{
  "positions": "rope",
  "qk_norm": false,
  "init_std_qkv": 0.0506,
  "grad_clip": 2.0,
  "steps": 2141
}
Each number is 500 + 40 x the weight over its row's rms, rounded and kept within 0 to 999. Layers, rows and columns count from 0. Numbers have three digits each. The size before them is the row's rms in percent of the matrix's.

# down: layer 4 MLP down (transposed), 320x128, rms 0.0725, rows 181-197, columns 0-127
# gate: layer 4 MLP gate, 320x128, rms 0.0727, rows 182-197, columns 0-127
# up: layer 4 MLP up, 320x128, rms 0.0722, rows 182-197, columns 0-127
down181 105:563492485508564568495469471485505525462497462473563522472486448460511461493419474491494534485447538542567504441526543495586511528495507543464518475478524487446497583521509553500502425529506507531492515545431504513563494425452501503570452584495484583464534543549521540532480451406506477535483514506538442539560530521524441525496548483457425509515532537515462538418494520438531491432462
gate182 104:531431458466499524480466504469526502455519538475484540531466496538526422538518515525484447405515470542509511505531549361499472550485488512483517509487481476548522417512559551432509504527466543560506533443466475535468483490523548416497557491511547462486511478506564486498461488478503432447561568498414552555515514537466512435518508521528450475499445551540468469418425449537497529456514
up182 106:483443501538515467525530451478534429504509524485539493515491513548493486509470514480481474442530514543505495407508490532444523496498511537458547474507446496588434518607518488427487473449573441476540479479432568447572517420494417516496490577527505485522472425560502470479423465471510458482483500511470501479529526431506524493425464487401530548508501536499561480543483502442479455523448
down182 101:515536459510566483477445527489436536508475500471437546463522426487451507528466426510538547545501534532494426468550537454562451446590498389468486511459472522450483494462538484517467547489437551505470523481556448486459500567453495516522514492489465535448461555492551518490547530416544423520530460547612438527519510520486477512528496566518488534514583486506526462525515522479517533505485
gate183 087:542509417439547492503499474460480507473491496527502483475492506465445541464512581546518533506560519525424554450507522493436544516468526516430484493464487461450439435411490463510477525507470552514512495475495510548461436587456484542485521501466513499523405480481522549501444544530392495421461563501563439492537545466491509444510530536446495604473491450532492451456535498475476507519463
up183 090:558405543531435537444479530526521543556560505555572492555467543462531527556562523558518517452507477406473525551473492458501522537563505533491492462458522483534476425525444497494512479533509497478505442512482446488440449492474522459498506427544581515536502523513563460434564512509445443489538553447496453468520521506489501449467531409514474513520490568477489443495554562554521505467515
down183 095:495524566513471474517488550466518545569489553516528474482543591566510508534496552493539565537504510491468490488527500461456458534492502527528534401533565443582515481464500463429516574514453507483433550488519535450507520498445524490510525565457522525414471563484482491467471514487522500613497548502451505516459507389453494412510513484469498479465463562458452523497519523474478568552486
gate184 097:509456538507436510595437445535442509530498491420550515543444533516524540525559493566435561496556495547525543525515492509493471480516533465488434502461510471488445463487497544471560527527486454555585527520461510483468479511468564453523519459442486498503560485529489415498463480558509468474512530529512508506412512421536552482457482532494484498482511561456440508580553549517539464409452
up184 109:509510480501471493519542435458568536522519494523445501492501454535494482483554491629470513532554472573560485574524498509423492457477526465553561580477555469486515500479471489556473509522511465473558532518503474510425480499474446346484429510498475532548522448438533448525530481492414513488480524541516560565497480512522451461483541457507425527517486540513463444504525535479521500488481
down184 105:504497525529518517521571399516578506507528506540539565514463471509483484501505492562426477536542462545533525488540532558461463494502500528557516530474451499532469507528460528497436536558511495456545533493458442500482518542504427395558447516436493479457458431481558437514507547519524509533402523577510528516464501573548487478434488437521418566458488549515476464494501528468544518541497
gate185 093:499510514551623457479470505456553459497482447505510543582489543518596457557484505564489513521460510489450450564534445474532478502472535563484510518450492483454489526481483546582526464479505494489521542417491475522503509513537517514525517477552453503486484503501559562459493524514491400536484479506518458489520545515547563444467510530490464533571504557523452591512569410517449494581486
up185 096:530452622562497517448518499498501504545490458432450456541494446485554481472490498527523432566505475556494516536535498493524512458539458403508469509488520430508496467463473434601464508522454416506474537439468532472460510532506461524520521478354517492499538554515492501554475495504537487496479536491502486469507491420543595534555495543535480479457529513492500441479468502533477529522435
down185 097:518538466541472529519487442512428519511496519579494527450534498458517515514614454543487478582499483427467489537485524545507518468506477512399505543490531575443523526510470472535510480434481499480552507503477563507435544467544516503577469574514490528510452540483479503473469549547543531588567420446508518584468476429521491437487484533463549518484519501497491444435543480532503457488449
gate186 101:471512480522586557514499490533466533536519536506519515479515477521480440507504501431546464506455499489493492422466508438553538468493486544490511534499509522496459612514542451474411553418539489396534463509494476482511481436513533531527509488453557571541466413446419534526496507490526463545605487530564554440535462460550438509528524514422505523517526488458472492504560527527514481483512
up186 105:462479501473499527485510460503473465506423506477542480465519518482469565495579578475457508530447512512509533502478458512471485499553550505616436541520472456449604495474497497387557499570542548473480542516511471482505590498525517495549468531583499420511523539587508505491415490545461502488489470465442579543564503484500566500468484506474496485474514503507528501470463456545461547513449
down186 098:467461487570515509531475505527478488501551538491538570538502558500456479547471493429505501456461526516464465396574515475544451444487430492568545512489468503547477520452569405458417553523508490494492511507516537439483570457472435473500537482510540494508456511447476559506555514516525506489471560523502550494468450561506467539517536444496524538461603473535436473470600501547507510501513
gate187 100:489510522473506542510530461538527555555477482569599495514537559417487508556579456527533437479532489487498525551543516479489528528506529511512541447520469537410368586519531426460534537533551520491552517489465472535505521487462524509538490493445558563464495487466550559460481503505538472425496511533486409482524526545560402545446493497471485508499493514486501503543504486559524496530534
up187 094:449499448533482495503533567516417439449479533496524523528526521593471505469473496475591537536479490481408421499516469505523515509507562551499531470404524482582550470537440542444500510529536611465550502506532543436536537495506486471509459513527448428515464526458514514477461457532460507515482473438489474428520505520508512413482409494512514516555519487557506478517481533556512526469453
down187 094:584513557515465436521495525471458496474511541502459541567539487453510550422456550513478475445446512429501471498473488490455492510491470534488538437490568535502468544517514472503445507478531555592514451480547520409564497517530517525470564522485454490495490543415513534417538556549410562480510554545494459487498596522443495467456498486513452541533428478538439492487509501504534469474516
gate188 096:504512551441471510476513532464495489414508554433513576450531504555480493524498542495460472519466420536532481495519551530485511489576541553550496500493527518471543584527499516470433462560514518489515458485487482505548526470530517509452480552591559577491522543511524474436481501499486532451490530446462531469508500459460514442426504505560529450543494472528589460405455413504501598490526
up188 101:492526470544470511439540530507522438469521516439490510491514497538509502511532459453553451512459376505535483480465519545566451492567539543579486494515520539457515521465523544519487500507581443540521441462530472451496492443476514482517589548549508579501560563517498482500498496503429488452544447550458517473523530453406463456420534549487519519513521468465544499538402452487455537492497
down188 103:519454438396528491535495487550525527365510512450488506554393525546481527517559467458551548470507532565493514523521507453471524517500419494487489496547472527523482487548534468486499474517516521515461543465431517506483409506521475505502433515459459455528461494503483563490524428547505436537513526498494448513435520496578438477457547515424501545444525477507531443473459545443478473539462
gate189 097:549485512569465495569490441502498488528544553518532552481459483454491551388464519574556494510495508439554462428454421515438464538505517472482540557538520522557579534458530449494492522445456472441472495439492555509461476520514525514543496503561463490462542554528494489451463509439492518453507416516530496562509495505579489491511506499421580494559510474508563421532480521525513506503469
up189 093:514455425530506545462436440512519520469436536537496544525467483459495521488522511557414555517522584492492488508467535458488467508502554440543549515525467561500461531522502544512559448508474474481479454540591460500431489562503509428492525481473548435476478499447475551469499508534512495496462532536502500528550515463399476564503521497480489435438485539511520539557536370502482529423543
down189 101:549527459510421466564452486482461540496453526572515491510470550511492572600547443502438496533525507502487546577458502443450527462533536472489470495529446493468465561557434516448530486571505439469506467526479505495534493567531508440462490410482509510463462493496515414480498452490472436584523559483466497493468460469407549448546548463467508532478488526517473540525456432508474517494504
gate190 102:526478483502507487558497505502526437538496457518520473549631534524511530460533537479481458567451454534508568537531582424507484508451478533502451463476464501481414565437464487600531477544509521493459487486529442491474454442492467528554486459445519534543562487462518587444523514540484454565473494517524498534537485510538442489521430469510542527497420560536473526502514479505429518483457
up190 098:499492408452491507600510480483501396489479509484550503454518516509465503430452540440476484498473533506487553549516455554540534525488500548462508503525483520470454537490540442556493510467516442511486480558532434476482549508491517451509542436505472513515509399542501529475546499533535414569506477488490453582526450550583418463550550462493582483526462558492464513514517429503520461465520
down190 099:511442437506471483398494484526441516477499467517497525465491521527528457506589444565528464457462503550526423507469483488474425445521501482560463564449551568492564500565553491463510531497539513457521509464510588420491534491507513461507478491440495527529446504498504545509581498447538490462481465533504471491494507531495553557505553510488604466572566491501445525489476507440520461446429
gate191 102:565496483438485500503496558518471465453494495508534542469457448488477483462517559483452526532471535572457510465491460534534435532415550533536487447539474521488464520452498520459555537541494532553531471559557530470505427483476513450442499536548479528431493521496491565495488482511520562560532449545482495476419556434533510455511542570551455451557611433556503494504560495480439520527478
up191 103:486556448556478512465521486493543480516474492494597473535540478497550523603523506533562456470439446462521465508513491486495423495533482486474458485533448514544494486504567485470505570505585494545508466449474467516469465392550467562533506509490487504566496402453492458452526518478480456518421589514533542533544507528515413479445576463492455485497483542507480495508496563530459523459457
down191 102:459499553444479487491492534538485533461486492568532431544516503416520581425512485497471540531479553511515502483547486487543474497436469552502453516503446484446464554559557493520533521488523487481464547466454545514523437499476460469519449491432536475520421570476468533458524485492592532465510420541459490512503576470465515501585577497512571445533532522571537446488534512547497502568545
gate192 099:531509530518486451492533506526489492504493426544410519503564514509465541529498448518475543487525446478467523547494460527406521487536521486500571569462455510472476556555512452508533408541491482519538479548516564505481478555540520591563536593533542554529595480555512488511555508478555423455494507542455493494488498460542525559473464550524534474409487521531455435493488553471509482459503
up192 101:506522431528469461551494499519506523497525476488525455452537450419533514480544498518462501583550557511529510421537496478552492482517506459438399434542517448521517513442495487473486549498473456409459550543455500541566499448485525441473466523485489503518521528457472569517487519451486569560508495467536480548396494455450550511538569476521535439568503467532574564466498497444473513520503
down192 104:506452523514488444499494554482575502572552453535541457539591480510506569576497495453517518516473510486547541527514530591504518504524476536528505522582496452508459501526508532472504541454554488572533529546512528473560448510505530499440521486474521523478585467566461525508512565569446417399523489495438543521490550515525523462438459538593468544492513536486542524524508508503440452529504
gate193 094:453510466588541446494470519485548473593491552517540516525459551432461491507505547445570509562433516532489451599531514539512507512535503490516458493530436526535546514565516535498551491445499490521544458423551576490564583527514526481523497457499497499539552555439457515534537480494520517418489491474483425466535532545499502516434551501490529540514463585492569485520474564500473468483506
up193 093:546530449504518547445486487474558499583562502579564520498461536483483503494509534480559515552432564493455467557543529446461501499539516434483523509498481539563549462562448457523519461512530502484535467486475560479501585514422531477540460455447456513504524499497481494535583523500534478378543481440453439508526506570447484463479586490500510545500481531537490505476474495560425512493534
down193 093:458535551505502619419570568442502548511527448486477565518596502529508446536478548505514523468535552511504479506426510413436491525511483492481516499468452559529457489563459545556437543506567486452495501526516521449493505518507498466596519512459504495470475519502554507521492480435510521491530478496494530540503429601531541528495560522542520540482483455559458493578547478472535457507517
gate194 107:531436485393480537439526508421511461530504549504415570519426528473439457553415468519487467491458541490534453463488458576524522489473528529528505489534444523531471592478501563504522488541473502503450557493506481434483498530535477483491523498501506546568509451454472505486519460506599493524500565572495471517497509520476476509495509558414553408547526490471523487411489490485468511492460
up194 094:540472438518487567455517510486478512439499527463496570467425475522456457429477544396486447491505486517421419485505465577510505505458491595497506521526518535564516529550592504459530458464503536477525530420545546496579484509562461486496514543537458476452520520564520487489542486514562507497509476537509504466477493455450458527483487541498525477469529493529573397486420481488525453459497
down194 106:450559534535435435515468478599472557386489494448571447443585478516482499493536494483518507527494513517510562536544543458521504517519515502532545446547457485520534430529514473503506516497519514472516538467544455498540510482431466488541493431496456464462479512541520482473559480503423466506474486432521418439515506455578573496470511480542486568505478440515485506562576522492532513571458
gate195 094:477503519515499518517607505503494499479560492477567484518497491503518492525469571438469548580515578489490575443427546502485512446566470435548448426486488526472482448482535412512565489446554443530588485508487486535528523460491565518442501570438489523547475497523465475501541481494460498453522527372448509535498453533467490495558495498496524505493487549559538549517468517509506521476555
up195 100:507500515466454457479458507553408520525450486453483466512517516550556465489468560448463531446535521462475497427543551431460541469482443481469495526473493484477557435437449546548476489471608476501512458567477547443492547524499498528470518410481477513548481487564532474535530486492497519567504499478564503543468469564526601543496434461494509538481454479507450471541510493486501558587459
down195 099:517452460487500556535467583539529517447487582496478517451485482597439462450493517446538481482502535558499510475550482467514531489535498510507500566498449590422421484450542444515488521509432488441462485540460577548460466497509503438549528471517566530452505458495566568455542560549559511474493558477472418465505489494504468527540484498470511524496422507477469558493487497437507559509489
gate196 107:455558527504478500481445541468471440535526489500500495543455547500506459509479503524549492458521535496570524546516432533492491560477516462592550522521474471482521502435494469501511512430422610438452452495565452448476502485571476445494464487521496516531565463468490564529517451508474584602519499512498480479493499523517509483492489528515449401470554511450510454581454535481574484436474
up196 111:542575531551480520537531467525502492512506496443437548468485488498480492482475502524491457426527535469483601487514585522542526461491515593406529573487483585562530456519504493491455529508463508492536544542473515519497517447458538521447590462494482513462543490485515509452531477562560479532539501501502475384522472516530547496505480478487457426537536483458518504453436409469515503586505
down196 106:506470542534473497423531501568480483560544494394561488503527440479580482474546472494423505515441536516500471528518544490536444512508549505464469502537545402530502521561510464490510503558521521497443518502492441561515507496412475502470557482527495479457536473512470529465592499437520446479507452479560505516531474516410531486503554456608524458445487475563507523515583472510539517478491
gate197 108:488472518476553527486540491473503519505451459541538523485464522485489490450463550517461476483528500469547490448458552410436499470472536456503489533498483495448437584477528555577524535513497514495567477535545488504544528539434593591495480482515501480510471520567481502575465562511543491467494569530494566500495429462388489492587506484452513494560437478509438565531446481523524495503434
up197 117:528482452571486566518518474529499499512494525516536514489492550521496479516448579481523528428442520498456532526444463614434503501504517485518431458507500461481571523435535522499465536463496492470491507565521506484541579567476506581568455479495464484456549421455500500536445529508514508498535538538538548507564472477547506452527510529468447545515472565558577448497459438577553561487490
down197 120:515461445501509550489546543476538472499492533553625483514444526454490476449429528537513522436494451421468510464469462505425457494549527423526470526512483525399564541463562522482486534499509472508497537589550488471521508527481557545489503458464448467568500538527500515514462466442518517475533486570520556497534461481467576513543496524511503498504444543561563455487501477527557583505454